config.yaml
bias: "none"
tie_embeddings: false
lr: 0.00212
Each number is 128 + 32 x the weight over its row's rms, rounded and kept within 0 to 255. Layers, rows and columns count from 0. The size above them is the row's rms in percent of the matrix's.

# layer 2 MLP gate, 384x192, rms 0.0844, rows 198-221, columns 0-95
size [104  97 109  96 104 100  90 106 101 100 104 102  91  98 106 110 117 106 100 100 102 112 102  93]
[[121 116  77 139 146 171  71 138  93  96 155 146 123 176 103 146 144  67 158 162 182 153 126 106 121 131 143  97 169 143  63 177 150 152  95 100 114 104 105 145 107 139 152 128  60  90 127 141 130 150 143 144 104 140 155 105 128  94 123 127 148 105 105 117 112 183 128  82 116 128 146 167 171 116 127 113 124 126 120 112 173  96  77 108  76  87 140 193 116 152 115 144  73 125 132 147]
 [112  96  93  84 160  74 135 103 132 177 123 122 171 167 157 139 136 148 118 106 153 110 104  78  84 165  63 161 152 143 134  90 120 128 114  88  81 140 106 120 128 142  93  83 124  84 121 160 119 123 124  95 119 141 177 118 199 137  68 211  94 133 143 149  92 164 116 126 127 107 133 172  72  97 135 135  77 155 100 136 116 116 177 122 102 121  63 137 182 172 126 132 117 182 149  46]
 [119 162  63 101  81 127  96  87  98 109 145 106 114 168 127  98 105 125 115 137  86 181 143  71 127 142 113  89 192 149 103 196  85 120 110 143 136 125 150 147 145 151 138  29 111 126 143 103  75 106  93 116 157 153 123 153 135  93 139 114 127 137 115 159 146 181 128 155 146  92 188  43 123  90 186 110 136 182 133  96 177 159 117 114 103 146  98  90 142 122 202 184 122 129 106 135]
 [111 123  95 113 121 124 133 116 154 104 174 155 133 162 152 121 155 113 116  85 143  96 168 101  74 129 125  96 167 135 126 149 118 105 127 141 176 116 122 141 140 167  45 197 112 105 136 115  77 121 134  82 198  93 158  72 110 122  34 109 141 124 140 145 145 139 123 121 159 147 144 166  99 170 156  79 108 204 128 144 118 168 123 116 139 136  81  94  66  97 101 160  68 147 116 114]
 [130  44  97  61 150 116 120 148 172 125 157 136 155 208  77 128 149 141  73 128  69 127 117 136  57 137 160 147 139 172 101 140 128 151 164 179 110 119 148 137  84 213 159 115 140 106 131 124  77  90 140 100 155 130 149 156 148 132 154 117 116 126 144 176  98 109 170 170 162 201 154 131 148 107  70  84 111 194 122 142 159 132  88 130 213  78 100 157 161 123  97 135 119 150 105  91]
 [ 99  91 155  59 126 136  84 144 111 137 190 130 201  94 121 118  45 111 146  62 166 103 119 121  55 110 148 150 162 195  86 119 174 166 143 165 115 144 124 118 112 144 139  70 147 160 212 148 128 141 136  76 163 144 148  75 110 165 109  60 127 163 108 110 163 154  58 119 175  98 134 103 130 123 104 153 193 128 123 117 134 185 114 116 155 116 135 156 104 134 179 106 113 120 127 117]
 [ 74 129  55 128 105 101 139  75 125 117 115  99 122 125 101 142 105  55  90 139 135 110 154 157 140  80 137 137 129 118 168  53 127 138 119 168 131 108 134 122 131 116 136 139 157  79 118 186 143 121 109 130  97 120 186 159 187 153  13  80 129  98 134 163 160 185  96 122 111 144  80 125 131 173 158 127 137 189 156 136 130 134 105 114  82 161 125 136 121  80 162 134 130 126 148 141]
 [ 74 105 142 140 141 131 100 137  87 132 117 138 141 146 115 115 134  82  99  74 147 147 107  83 127 111 146  71  87 132 136 124  78 138 139 123 181 118 144 136 134 178 121  91  41 114  96 122 103 135 141 105 129 162 135 179  96 135 222 154  87  95  69 161 124 161 123 102 142 149 128  91 115 125 145 122 141 132 112 176 186 137 142  74 101 136 130 141 172  92 150  76 131 128 119 135]
 [122 199 142 112 161 154 116 136 127 164 175 141 130 192  70  67 132  76 104 101 160 140 132 157 138 158 106 107 130 138  80  91 129 156 117 150 165 114 166 103 134 147 129 127 176 136 135 117 134 146 108  85 114 162 175  97  89 129 119  96 116  93 160 123  91 209 103 120 164 146 114  91 112 131 122  93 130  76  91 172  87 142 114  96 118 142 119 147 152  95  97 108  74 137 166 102]
 [117  77 124 109 132 100 129 136 120 152 101 132  83 128 126 118 105 153 143 151 134 121 134 110 123 164 145 120 137 138 116 152 118 170 152 160 133 122  77 146 115 182 168 108 105 133  80 133 120 107 152  85 142 135 110 149 161 117 123 154  54 132  69 180 134 113 190  99 169  82 154 113 145 150  89 131 115  97 132 193 189  79 160 112  92 142 105 154 145 133  70 132 154 134 165 151]
 [112 125 119  72 164 107 101  79 105 111 174 135 144 155 115  94 177 125  96  88 123 137 163 137 109 116 115 101 139 106 118  96 136 135 138 158  92 135 106 181 218  85 110 135 148 201 142 134 103 124 122 104 115 155 140  67 115  54 156  91  90  91 141 120 155 114 135 126 145 109 144 150 177  85 136 125 146 175  99 154 149 127 129 115 103 104 120  59  57 146 146 187 128  80 109 101]
 [143 103 155  91 157  95 131 106 126  87 113 186  61 165 122 161 122 147 155 171 164 169 180  34 104 196 159 106 145 112 192 126 125 110 116 128 149 139 130 125 183  86 156 104  93  71 136 126 107 112 100 145 133 154 111 144 110 133 197 121  86 143  58 132  87 102 211  91  72  51 123 172 134 160 126 125 154 118 122 166 184 168 118  90  84 141 157 107 127 157 146 120 104  98 126 157]
 [154 127 195  93 136 114 137 117  91 125 158 145  61  83  41 101 130 112 108 179 137 105  98 126 104 153 119 139  96 121 148 156 128 178 172 126 164 155 109 101 123 159 101 167  85 159 139 171 120 138 143 148 136 159 136 144 120 148 101 100 120 110 135 140 122 157 118 160 135  52  73  76 120 110  51 185 148 104 195 121  98 119 151  92 154 121 119 137 131 138 110 104 137 140 135 152]
 [126  91 212 139 153  98 140 110 156  89 163 143 117 134  65 160 133 129 130 132 107 120 188 133 125 136 118 196  87 150 132 115  74  81 144 137  90 104 144  94 128 115 148 122 126 114 161 141 165 107 127 114 156 114 104 152 146 111 110 148 124 112  44 137 102 120 149 121 110  16 154  98 142 161  96 132 152 120 161 181 136  83 160  90 115 115 169  99  60 112 114 168 167 122 166 170]
 [155 130 125  98 158 103 112 126 137  95 126 105 139 158 144 112 134  81 103  86 144 154 154 147  76 119 117 122 164 123  83 178 110 137 100 175 111 180 180 120  84 126 133 100 138 154 144 177 119 102 140  95 196 113 155  94  61 158 143  78  63 133 157  92 111 128 115 147 150  99 188 133 152 111 113 138  87 157 123 111 146 182 115 179 130  91 171 146 131 124  84  76 173 153 189  94]
 [ 84  99 134 136 123 133 127  92  55 128  95 105 184 166 152 134 126 144  81  85 125 135 141 146 169 155  92 101 183 124  85 126 128  81 117 106 176  79 151 126 166 143  89 139 154 151 149 146  95 122 125 190 128 160 120 135 121  64  98  90 139 149 162 126 109 214  93 114 104  97 140 123  99 108 109 194 105 115 153 130 152 120 124 141  97  98 149 106 133 113 141 164 105 137 141 125]
 [116 138 147 163 128 127  86 134  78  89 121 127  81 105 119 162 164 143 112 179  83 163  90 107 139 114 110  89  81  93 135 151 131 114 142 126  93  91 145 191 145 167 145 126 157 105 111  81 168 115 127 172 144 173 135 126 138 151 154 121 142  88 120 173 170 141 181 114 147 161 115 126 157 148 130 100 143 117 153 179 198 112  90  86 132  74 103 224 111  56 102 174  66 164 142 113]
 [136 150  89 144 159 117  77  92  93 119  98 182 126 152 141 156 154 113 126  59 121 128 208 105 100 138 152 138 124 158 175  77 130 112 158 182 125 132 158 160  99 116  86 127 126 187 143 146 112 122 176 130 106 174 143 142 123  76  73 110  72 119 110 152 167 148  98 117 113 143  98 122 188 131 168 146 164 132 118 139 190 127  97 102 155 107  97  91  98 162 131 134  80  96 131 122]
 [170  81 177 101 155 148 121 170  84 181 200 116 126 155  82 119 104 144  93 145 169 157 153 100 131 126 107 168 114  96 135 117 128 167 173 113 159 148 149 157 104 131 133 146 131 116 205 110 112 117 132 130 159 161 138  87 133  72 155  53 164  98 113 120 120 108 137  97 119  94 113 114 160 143 122 127 125 146 109 148 108 144 142 191 142 138 163 111 109  85 114  88 155 164 148  76]
 [ 88 154 120 106 110  97 121 139 213 165 144 152 165 119 108  51 134  87 134 119 193 135 118 118 109 121 101 138 104 140 106 104 131 128 112 145 100 143 132 196 165 114  74 114 141 129 117 124 113  88 158  87  69 109 119 120  65  84 116 159 127 119 136 106 196 177  83 116 137 197 110 106 133 126 145 121 157  99 133 171 115  72 133 111 100 144 110 145 130 110 142 148  83 131 135 112]
 [151 168 141 117 127 112  58 187 129 123 187 182 136 135 141 119 104 164  84 148 145 153 129  83  92  91 214 172 153  57 127 127 129 122  79 119 111  63  74 160 174 139 126 145  36 165 142 144 161 123 121 186 120 108  93 126 154 173  73 129 147 173 146 147 156 100 128  91 163 110 140 147 144 144 157 142  93 115 154 156 128 136 111 178 125 160 129 149 143 163 163  94  97 152 118 117]
 [122 121 178 136 108  99 122 121  89 115 145 126 100  98  98 126  75 123 136 149 124 111 113 134 155 100 121 119 167 161 155 179 112 138 116 100 104 162 110 138 163 153 158  82  90  63  95 180 148 121 146  74 110 153 106 156 145 135 113 110 122 100  81 146 139 141 158 140 163 117 162 142 125 138  64 120 126 165 149 120 174 116 126 119 130 117 113 106 145 132 108 191 127  92 162 170]
 [121  68 116 142 129 133 117  86 146  94  50 156 156 147  89 123 107 151 105  60 149 161 145 103 174 171 130 181  98 164 118 158 182 110 123 108  98 116  99 114 181 118 141  94  80 135 123 187 118 129 165 116 140 137 121 182 138  99 105 105  96 116 112 141 154  77 156  70 168  51 113 129 136 162  67 168 187 115 169 136 171  58  85 101 150  76 136 143 109 114 141 123  95 169 107 143]
 [158 138 113 100 130 103 146 140 115  83 165 117 172 116 124 115  91 132 116 183 138 166 136 121  92 141 159 154 151 125  93 111 149 181  75 124  16 157  87 103 134 170 155 128 159 122 171  99 154 113 131 124 126  90 107 109 101  96  49  49 109 160 187 108 165  84 112 157 108 107 140 162 110 133 125 116  48 140 131  98 108  87 129 134 134 179 189 170  95 134 164  96 106 149 174 144]]
# layer 2 MLP up, 384x192, rms 0.0819, rows 198-221, columns 0-95
size [101  96 104  99  97  96  92 103 102 104 100 104  89  96 109 105 120 115 101  98 102 111  94 100]
[[105 143 176 119 154 123 157 129 156 111 164 129 113 125 139 171 136 103 113 144 160 131 118  50 134  97 141  66 112 187 106  71 151 193  75 127 172 131 163 116  42 112 135 119 161 129  82 192 177 176 160 138 119  92 114  55 145 149  98 134 142 137 139 141 152  82 205  88 137 215  90 117  93 151 114 165 160 150 115 144  67 118 191 115 125 103 102 111 172 169 153 153 147 137 123  89]
 [ 57  44 106 117 177 129 118  79 131 190 168 176 133 133 150 115 136 104  97  63 104 101  79  95 113 142 142 158 165  96  72 122 110 125 132  98 119 148 134 198 122  94 102 113 159  83 113 110 181 117 145 132  76 139 136 120 121 135 170 135 123 160 120  96 134 132 121 131 122 139 172 139 146 113 115 140 124 119 162 177 141 176  82 137 144 129 155  94 123  68 160  62 141  85  88 131]
 [106 150 111  89 122 159  86 177 121 140 104 166  89 148  99 186 104 109 108  94 142 118 101 158  88  88  93 117 146 113 154  81 125 169 122 170 155 213  49  74 162 129  64 162  77 137 163 162 147 147  96 117 124 124 155  67 123 119 130 155 148 132 133 114 105 114 131 153 123 136  96 129 113  93 139 175  82 147  86  84 115 114  93 204 141 182 140 168 122 152 102  61 118 145 140  96]
 [135  83 101 147 113 139 145 140 142 121  88 159 105 139 211 185 112 120 151 108 146 166 107  72 165 172 148 171  68 121 142  72 127 143  86 127 113 162 134 142  99 167 137 164 140 116 131 135 145 134 132 113 142 123  67 137 153 134 108 178 112  73  70 137 127 182 116 126 171 153 157 109 103 128 152  99 118  86 174 109 137  29 176 139 188 166 161 156  85 141 132 104 165 143 190 114]
 [ 74 151  99 160  79 149  63 144 138 130 144 106 130 128 139  84 114  25  83 140 139 114 143 147 185 123 147 119  96 163 102 139  90 101 104 138 122 104 107 194 107 106 100 107 104 137 116 103 202 137 122 157 134 136  99 149 150 111  72 129 127 143 134 100 142 121 124  79 161  81  72 143 171 132 131 149 130 102 197 132 120 108 127 118 109 115 149 132 106 129 175 188 115 170 144 132]
 [ 91 161 138 114 130 151 185  79  97  89 105 100 175 123 125 169 146 142 146 136 119  88  78 132 158 157 145  97  67 128 121 133 132 109 100 160 147 177  52 132 138  99 160 185 122 149 133 140  87 177 138 131 100 177 157 202  93 128 133 136 132 127 143 142 109 143 226 118  73 147 111 103  90 166  96 109 164 128 129 106 160  85 128  97 111  96 126 115 175  78 110 106 121  86 137 140]
 [114 148 101  89  95 149 122 141 146  61 102  72  97 152 101 116 143  90 103 172 137 110 185 159 164 191 121 118 140  80 127 129 150 155 133 134 121 157 122  84 133 174 132 139 147 128 147 106 167  55 129 161 114  92 155 147 159 126  99  82  94  69 137 120 146 110 127  75 132 105 103 146 126  99 101 156  98 114 107 152 160 122  76 139 127 143 158 141 195 155 185 146  87 150 100 127]
 [171 109  69 132 169 127  65 113 121 150 119 147 117  82  84 133  46 105 104 133 167 167 120 189 108 109 119 136 112  96 102 131 122 156 138 115 109 121 142 168 107 134 171 118 148 150 135 136 101  69 134 139  95 134 175 125 165  95 150 148 101 171  73 162 112 108 105 136 176 103 187 110 176 114 108 165 164 153 113 144 108 143 153  98 135 170 113 152 106 162 105 152  96  97 185 175]
 [102 110  93 125 143 111  89 145  93 127 149  64 148  88  86 157 123 182  97 136 146 135 141 185 179 143  97 131 132 178  94  95 174 156 101 190 133 122 143 110 132  68 166 121  77 142 131  92 142 185 180 103 109 190 120 106 198 144 118 104 143  98 124 127 100 115 119 163 111  91 118 120 142 163 158 198 144 127 108 107 122 138 111 139 141 136 131 125 109 144 194 138  97 169 145 164]
 [170 132 115 139 154  52  96 149 185 141 104 146 121 126 110 171 116 144 174 174 143  96 150 144 122 141 171 103 178  94  89 101 150 134  86 105 144 173 132 117  96 126 158 115 159  97  66 107  99 148 139 115 109  93  88  82 142 141 109 173 125 133 172 120  98 101  98 147 163 144 113 138  94  88  89  71 152  87 118 107 141 105 169 158  92 164  83  72 124 136 147  91 157 128 171 157]
 [ 80 113 120 128  84 124 136 128 120 136 150  75 149 165 140 166 167 156 136 148 152 154 119 112  64 111 105 170  95 169 146 133 143  96 110 125 102  88 124 175  97 111  79 144 152  65 117 137 125 187  92 154 134 112 190 180 197 121 175 107 143 167  95  83 146 142 122 117 108 117  70 100 127 115 162 149 110  82 161 166 108 163 105 105 107  97 119 129 128  80 135 168 120 168 145 118]
 [132 193 140 180  56 197 133  92  76 137 102  95  81 194  94 130 162 126 114 140 141 205  91 126 149 166 107 111 108 106 178 167 122 158 200 132 119 134 123 108 178 122 120 178 147  76 143  82 164  85 137 133 100 130 133 174 112  81 159  55  91 110 101 123 149 132 155  99 113 158 161 135 156  91 137  94  99 146 198 157 135 118 164 143 117 114 111  95 169 110 178 138 123  81 132  86]
 [ 73 133 130 163 121 127  53 115 103 144 128 119 141 143 122 111  98 146 102 134  92 147  81 150 115  84 147 119 168 158 111 155 141 156 120 121 153 165 169 132  91 137 100 150 140  89  95 160  88  79 157  95 124 141 118  75 118 153 153 126 122  56 120 153 125 121 110 171 163 107 113 207 137 153 167 123 167 150 144 114 186 137 110 171 159  80 124 191  66 125 156 120 143 104  58 119]
 [137 152 128 158 133  99 162 141 119 134 126 154 105 102  98 107 147  89 131 209 146 115 146  67 160 117 106  67  91  30 101 117 142 139 128 161 123 146 146 160 141  93 140 149 170 122 100 180 158  91 218 139 104 158 108 129 139 147 114 138 123 192 118 109 110 186 107 105 100 140  40 154 127  93 166  84 134 133  96 151 139 155 133 123 147  91  71  90 149 154 142  88 104  97 150 139]
 [177 112 196 176 156 107 125  88 219 137 151 115 126 126  85 179 156 133 105 124  83 104 118 192 125 134  67 133 123 127  76 161 124 128 111 153 157  81  95  85 103 144 108 170 134 118 132 131 137  90 143  80 173 166 191 150 124  95 156  90 165 126 104 168  91 119 159 184 110  89 133 112 107  89 132 106 146  95 135 107 135 130 149 160 121 100  95 148 100  71  81 131 170 156  91  99]
 [121  91 141 149 190 122 103 110 109 104 158 102 142  87 126  85 172 171 151  75 138 111 127 114 110 215  92  76  92 141 149 161 132 150 149 108 138 119 127 113 154 142 163 116 130  90 146 147 117 108 172 155 108 114 110 133 164  98  97 138 140 156 102 148  99 156 160 130 136 117  74 154 136  95 160 112 180 158  98  66 118 129 133 136 107 102  94 169 194 115  99 205  95 119  92 133]
 [162 139 121 115 106 157 151 103 132 146 147  57 128 118 158 147 143 137 152 130 112 121 170 129 115 157 121 101 212 109 151  65 138 132 117 106 131 111 143  77 129  95 104  64 161 170 163 150 153 120  74  72  38 110  96 107 156 193 103 180 121 125 100 113 102 135 151 145  92  82 150 155  99 106 117  95 149 138 120 112 148 120 148 167 130 128 165  76  92 154 120 130 155  94  92  81]
 [175 152 153 152 122 162  89  91  78 108 111 118 101 170 108 128 100 120 153 133 117 185 152 122 117  72 124 187 112 153 164 164 125  99 136 154 127 122 111 151  96 163  66  69 155  72 160 188 147  79 129 167 135 206 152 168 118  66 110 102 131  96  77 155 142 141 140  73 118  58 152 143 199 107 140 103 153 133 176 178 130  15 138 191 147  77 105 119 122 163  82 150 156 101 165 118]
 [102 112 128 134 105 127 144 124 126 114 106 141 121  51 186 161 132 160  76 100  77 164 114 141 155 180  40 169 112 133 168 140 158 104 146 106 124 152 129 135 113 117 184 152 147 181 149 159 169 121 117 158 156 149 136 185 141  99 131 158 140  69 138 148 173 135 112 112 143 162 167 176 209 161 159  90 172 145 126  80 158 104 191 157 151 171 103 123 181 162  83 162 129 108 142 115]
 [164 124  85  68 110 157 148 174 109 133  94 121 112 126 155 118 147 150  89  95 126  84 103 148  90 171  92 122 138 153 191  98  80  84 142 113 158 154 103 153 153 138 138 124 123 113 203 167 155 214 134 122 162 135 141 162 134 127  72 124 101 166 141 163 139 120 144  92  59 152 197 125 130  91 164 172 146 190 169 140 140 147 122 163 113  60 193 130 142 153 104  96 120  90 115 133]
 [132 108 117 169 129  83 119 154 152 204  85 155 118 124 159 120 149 146 153 104  98  65 186 150 147 192 132 136  71  90  95 101 134 170 119 138 138 115 127 122  63 155 115 167 128  85 104  68  90 148 136 108 195  99 160 122 131 151  53 110 198 134 162 168  75 151 148  67  85 137  78 126 113 109 124 171 106  80 123 106 124 126 139 142  90 133 129 125 176 172 127  71 106 165 156 115]
 [151 132  78 123 123 156  79 100 178 113 158 138 152 132 186 119 149 153 129  91 143 147 106 178  70 163 107 114 101 135 162 137 133 141 133 138  77 118 115 120  99 107 133 133  98 182 200 155  96  84  82 150 104 147 159 117  87 169 160 112 142 118 168  59 128 108 130 127 112 141 126 145 135 120 141 114 116  80 104 177  71 124 138 123 148  76 124 136 166 121 112  94 173 151  87  79]
 [137 168 123 183 142 130 149 167 190  95 104 162 178 122 144 142 140 134 147 117 134 165 108 125 108 211 165 177 131 138 140  90 173 115  61 113 148 169 162 111 130  50 135  78 172  92 142 161 120 193 106 162  94 129  73 114 162 121 121 162 102 124 175 135 113  86  90 112 111  62 134 127 117  84  80 131 175  61 143 104  77  99 142 135  92 141  89  81 131 145 139  95 174  99 121 144]
 [157 109 168 109  96 144 107 135 143  99 171  78 170 139 152 161 139 166 148 190 188  83 122 137 127 145 145 131 126 187 175 137 116 189 114 168 124 149 129 174 142 177 181 165 118 149 105  91 163 101 129 150  51 123 124  86 142 154 155 114 153 134  85 110 129 120 140  63 105 136 203 104  90 170  90 112  92 168 145 111  68 156 183  69 166 141 145 127  96 155 116  89 153 173 133 112]]
# layer 2 MLP down (transposed), 384x192, rms 0.0779, rows 198-221, columns 0-95
size [102  96 103  98 100 100  93 102 107 105 101 105  91  96 107 105 108 104 100  98 103 103  97 103]
[[ 84 190 160 140 120 116 152 169 172 146  42 195  48 124 127 121  88 167 116 116  56 140 118  99 134  76 114 127 126 154 153  66 119 195 125 102 151 105 127  92 126 135 111  72 145  98 137  99 144 167 163  70 106 110  75  91 109 139 171  42 124 124 146 134 132  95 153 181 108 159 142 138 131 148 168 113  51 120 193 141  51 119 146 105 160  84 160 122 161 152 133 122 141  97 129 134]
 [133  57 118  50 113  44 160 114 145 130 114 127 130 129  97 167 149 140 141 131 110 138 152 109  94 175 148 139 159  97 116  80 209 173 140 101  99 104 221 142 129  99  73 121 151 103 111 127 143 164 124  62  85 102 177  76 127 168 163 193 154  81 124 110 164  99  93 134 168 124  99 173 136 148 149 108  82 145 167 176 104 110 141 130 210 115 140 132 108 119 144 142 172  93 115 175]
 [106 132 115 103 123 131  88 190 174 196  92 192  80 110 123 189 134  88 152 147 135 153  87 142 135 131 104  76 106 110 133  78 106 177 141 182 110 153  68 129 146 157  60 119  86 105 133 208 134  86 102 108 121 157 155  93 122 140 121 187 114 168 129 142 115  78 168 145 130 103 109 139 114 116 117 176 129 112 112 142 112 134 122 145 196 174 101 238  95 123 128 106 126  92 132 131]
 [143 124 119 157 108 120 129 150 125 122 106 133 139 105 147 123 106  96 146 106 159 108 118 114  72 121  86 120 146 121 160 110  78 112 133 146 106 196 129 192 153 134 116 207 115 210 180 131 110 177 136 170 169 108 114 105 132 130 149 144 148 150  79 104 197 139 124  55 177 121 149 129 105  89 191  85 137 131 127 102 127  94 132 147 179 171 196 128 108 108 118 108 130 131 134 115]
 [132  74 109  93  64 153 116 122 115 145 150 116  82 129  99 117  68 129 111  93 127 150  99 146 128 116 188 145 129 138 148 127  96 135 152 153 147  93 133 157 120 163 128 166 115 151 115 148 116  82 136 172 118 162 141  82  99  95 185  99 148 117  82 155 149 107 156  71 108  95 100 158 123 130 125 192  78 140  96 162  85  99  90 121 141  67  76 143 109 161  85 110 130 148 122 141]
 [ 99 128 115 148 148 162 134 127 135 155 169 113 130 181 141 147 160 185 188 124  56 117 155  75 137 124 121 157 102 140  64  51 182  92  80 109 187 167 147 139 178  84  91 107 135 163  74 161 129 142 122 153  78 141  58 154  81 102 104 138 132  86  93 148 126 114 224  88 128 111 141 172 133 146 124 153 116 152 146  87 145  82 162 105  73 108  90 121 118 102 119  83 120  78 134  99]
 [163 105  71 142 131 125 184 135 158  86  89 112 115 109 111 141 100 100 113  75 148 102 139 131 126 107  97 110 149  91 162 122 137 149 117 156 140 151  80 107  79 186 142 200 159  98 155 131  71 126 117 156 108 139 206 167 152  85  95  95 138 151 176 151 190 129 113 110 155 122 139 105 124  99 182  79 109 159  66 150 148 172 118 138 112 165 111 171 156 142 180 104  70  83 165 178]
 [136  73 126  96 108 108  83  95 189 168 113 137 136 139  77 122 117 163 129 200 140 155 105  87  90 143  94 135 169 122  85  91 137 177 145 102  98 105 131 146  96 124 103 152 128 134  92 165  80 116 132 165  84 126 116 151 184 121 159 150  63 178 125 173 172  73 168 151 204  89 143 153 132 103 120 167 165 103 190 124 149  98 140 130 150 100 123 147 103 150 136 174 106 103 150 167]
 [ 81 119 185 112 140  63 126 149 129 130 115 125 144 139 137 132 124 202 110 177 140 166 218 154 184 132 149 146 122 111 108  75 137 148  90 149 131 166 178 144 123 104 150 124 141 155  90  83  83 127 156 106 107 120  99 120 145 158  99 167 128 107 122 137 181 107 140 130  96 183 124 146 108 131 150 103  86  73 166 133 174  52 118 120 107  63 107 169  94  80  87 186 150 125 156 124]
 [141 128 164 153 142  40 116 123 110 101 145 158 119 153 136 112 115 133 158 147 121  96 177 200 106  89 167 150 115 105  41 120 167 134 133  93 152 146 139 109 158 119 111 128 151 121 155 133 157 120 105 189 185 112  76 109 134 146  89 216 159 118 166  75  59 100 160 143 145 143 145 137  67  42 110 112 163 105 150 102 131 144  94 127 134 124 125 117 112 160  94 158 123 108  99 194]
 [182  86 181 153 144  83 121 120 138 163 153 128 123  99 152  90 145 144 203 136 139 162 133 160 129 125 174 137 140 110  75 176 168 104 103  80 168  91  67 119 122  93 135 143 104 141 177 117 155 182  88 184 153 184  97 151  94 115  94 132 110  87  82 106 119 106 139 154 147 159  98  99  77 132  75 106 100 131  98  89 154 166 147 134 131 144 123 107  67 155 159 195 164 126 102 120]
 [125 134  91 108 175 134 101 165  89 148 145 150 109 115 121  92 106  96 138 108 175 203 113 111 168 118 109 184 145 152 168 112 132  73 101 151 109 108  91 128 122 132 121  84 134 136 126 161 167 163 112 107 194 130 110  67  90 103 147 145 107 142 106 143 106 129 146  71 121  90  78 132  96  86 152 108 216 165  81 170 157 139 173  93  87 155 191 115 113 142 114  87 112 140 157 107]
 [125 105 118 136 146 157 127  88 120 153  78  88 100 147  74  54 116 200 141 105 173 182 161 158 115 151 151 142 160 134 101  98 109 142 128 134 130 145 111 104 113 143 187 127 123 105 148 120 119 118 117  94  91 175 135 153  87 135 143  64 142 104 127  87 140 107 140 123 119  76 149 170 138 137 165 161 138 103  92  95 135 175  98 157 101 158 119 123 136 128 144 121 147  66 119 149]
 [199 127 121 121 137 107 119  92 100 122 192 140 163 166 165 135 114  74 118  99  64 168 173 108 154  89 194 188 133 165  77 100 158 115 107 137  80 118 128 126 159 109 103 131 126 151  82 195 111 180 127 177 123 110  98 138  95 105  89 200 128 150 126 162 199 100 117 142 166 187  96 129  88 101 168 140 110 153 131 162 183 158 158 132 107 111 110  99  50 100 116 161 132 111 121 162]
 [162 107 106 188 184  53 154 146 136 146 114 121 168 159  99 140 100  86 142 144  92 146 116 137 168 136  79 153 108  63  82 105 137 182 117 106 131 123 112  84 112 153 161 134 127  87 145 110 121  74 129 108 166 134 165 197 129 155 180 149 117  77 101 132 120  85 141 186 141 107 143  93 148 127 138  99 165 130 133 118 162 142 171 185 128 122  94 100 139 138 114  94 127 101 129  80]
 [ 52  93 117  99 168  79 108 164  88 109 152 167 118 127 123  91 165  94 165  95 112 134 155 106 118 130  95 189 140 133 118 109  95 156  98  75 169 121  85 145 121 120  93  84 140 100 118 109  81 160  89  92 167 141 133 174 112  84 170 191 116 162 152  71 151 167 145  67 160  60 136 116 104 148 181 133 142 186 140 144  98  75 110 154 123  78  92 112 129 124 139 107  66  97 110 105]
 [133 162  86  75 115 116 210 141 140 142 102 116 136 109 122  68  95 103 117  86 158 123 147  90  66 177 145 154 150 152 158 132 128 137 112 136 151 118  95 100 133  93  16 123  78  89 133 139 109 119 126  73  81 109 158 129 107  99  94  90 115 174 153 106 124 123 139 132 141  97 121  98  65 122 171 165  94 142 114 132  68 178 117 132 153 117  97 126 117 160 140  74 162 172 141 135]
 [145 184 105 148 129 126 132  97  71 131 167 146 145 102 116 127 143 100 192  86 187 108 150 110  86 116 155 172 160 102 132 113 136 147  86 110 144 158 140 104  59 147  86 124 165 107 180 138  90 177 183 173 117 123 140 110 118 126 103 156  89  97 143 117 159 147 107 145  96 143 139  80 125 133 188 136 108  88 177 170 169 108  94  94 118 131  54 103 104 162 128 177 116 125 185 167]
 [133 123 166  86  89 128 113 112 121  98  69  60  90 117 186 145 147 155 108 102 120 172 191 169 185 159  36 177  88 106 154 159  76 105 208 117  53 101  65 124 109 109 164 174 148 108 126 123 131 122 123  88 104 111 142 138 109 100 116 128 135 144 133 136 119 124 117 116 148 152 125 101 156 177 152  96 133 138 146 101 106 131 152 143  96 144 103 164 154 166 123 192 102  87 147 112]
 [150  83 156  52  91  81 152  91 162 177 100 141 108 134 106 112 110 125 145 137 161 129 126 159 171 159 105 120 138 160 115  75  72 185 184  98  85 149 175 140 146 111 154 121 162 106 106 181  92  76 104 157 106 113  98 157 135 115 116 181  94 102  93  98  98 176 137 161 110 191 142 125  98 147  83 132 173 121 152 106 205 165 119 152 107 170  87 143 151  97 125  55 140 102 118 218]
 [150 133  89 144 129 182  99  91 128 116 102 147  81 114 109 110 138 122 175 171 113 190 141  99 116 135 131 170 148 132 173 142 101 123 102 117 130 100  96 160 183 121 176 123 121 142 200 144 142 173 126 199 154 129 130 108 111 138 132  82 148 134 149 172 151  75 151 158 151 173 160  94  77  86 141 114  62 159 168  89 154 189 125  71 133 153 110 113  96 137 159 139 107 123  99  92]
 [ 60 116   3 149 151 157  75 144 164 120 141 138 100 133 130 126 103 149 130  99 144 147  98 164  84 183  64 102 153 122 117 111 124 146 149 123 173 152 113 139  88 168 142 140 159 150 134  75 118 102 100 150 125 138 139  97 145 129 148  48 126 158 138 131 163 135 119  99 124 113 179 128 138 156 131 175  92 128  94  84 112 100 111  99 113 120  95 184 100 141 110  92 133 162 128 115]
 [190 192 174 158 120 113 119 162 171  92 119 127 179 103 105 109 136 188 137 156 142  86 143 151  95 158 144 151 166  93 159 124 211 105  97 125 107 144 122 152 135  64 137 101 122 124 122 116 170 124 136 123  71  91  61 118 128 111 131 173 190 134 160  56 166  78 110 147 133 197 111 141 154  85 145  98 140 126 159 127 125 141 120 168  96 107 106 109 133 143 152 106 167  41 158 154]
 [ 96  99 126  93 137 121 180  80 135  93 100 154 153 134 116 148 114 204 100  87 161  54  80 123 128 101 135 119 151 140 112 129 166 175 144 139 147  78 145 154 126 150 144 153 134 153  80 125 131 124  72 136 128 151 146 124 152 160 152 108  96 101 111  90 101 141 148 116 152 104  91 190  77 155 111 155 184 151 158 167 104 124 145 100 108  92 149 135 173 109 153 128  92 167 139 121]]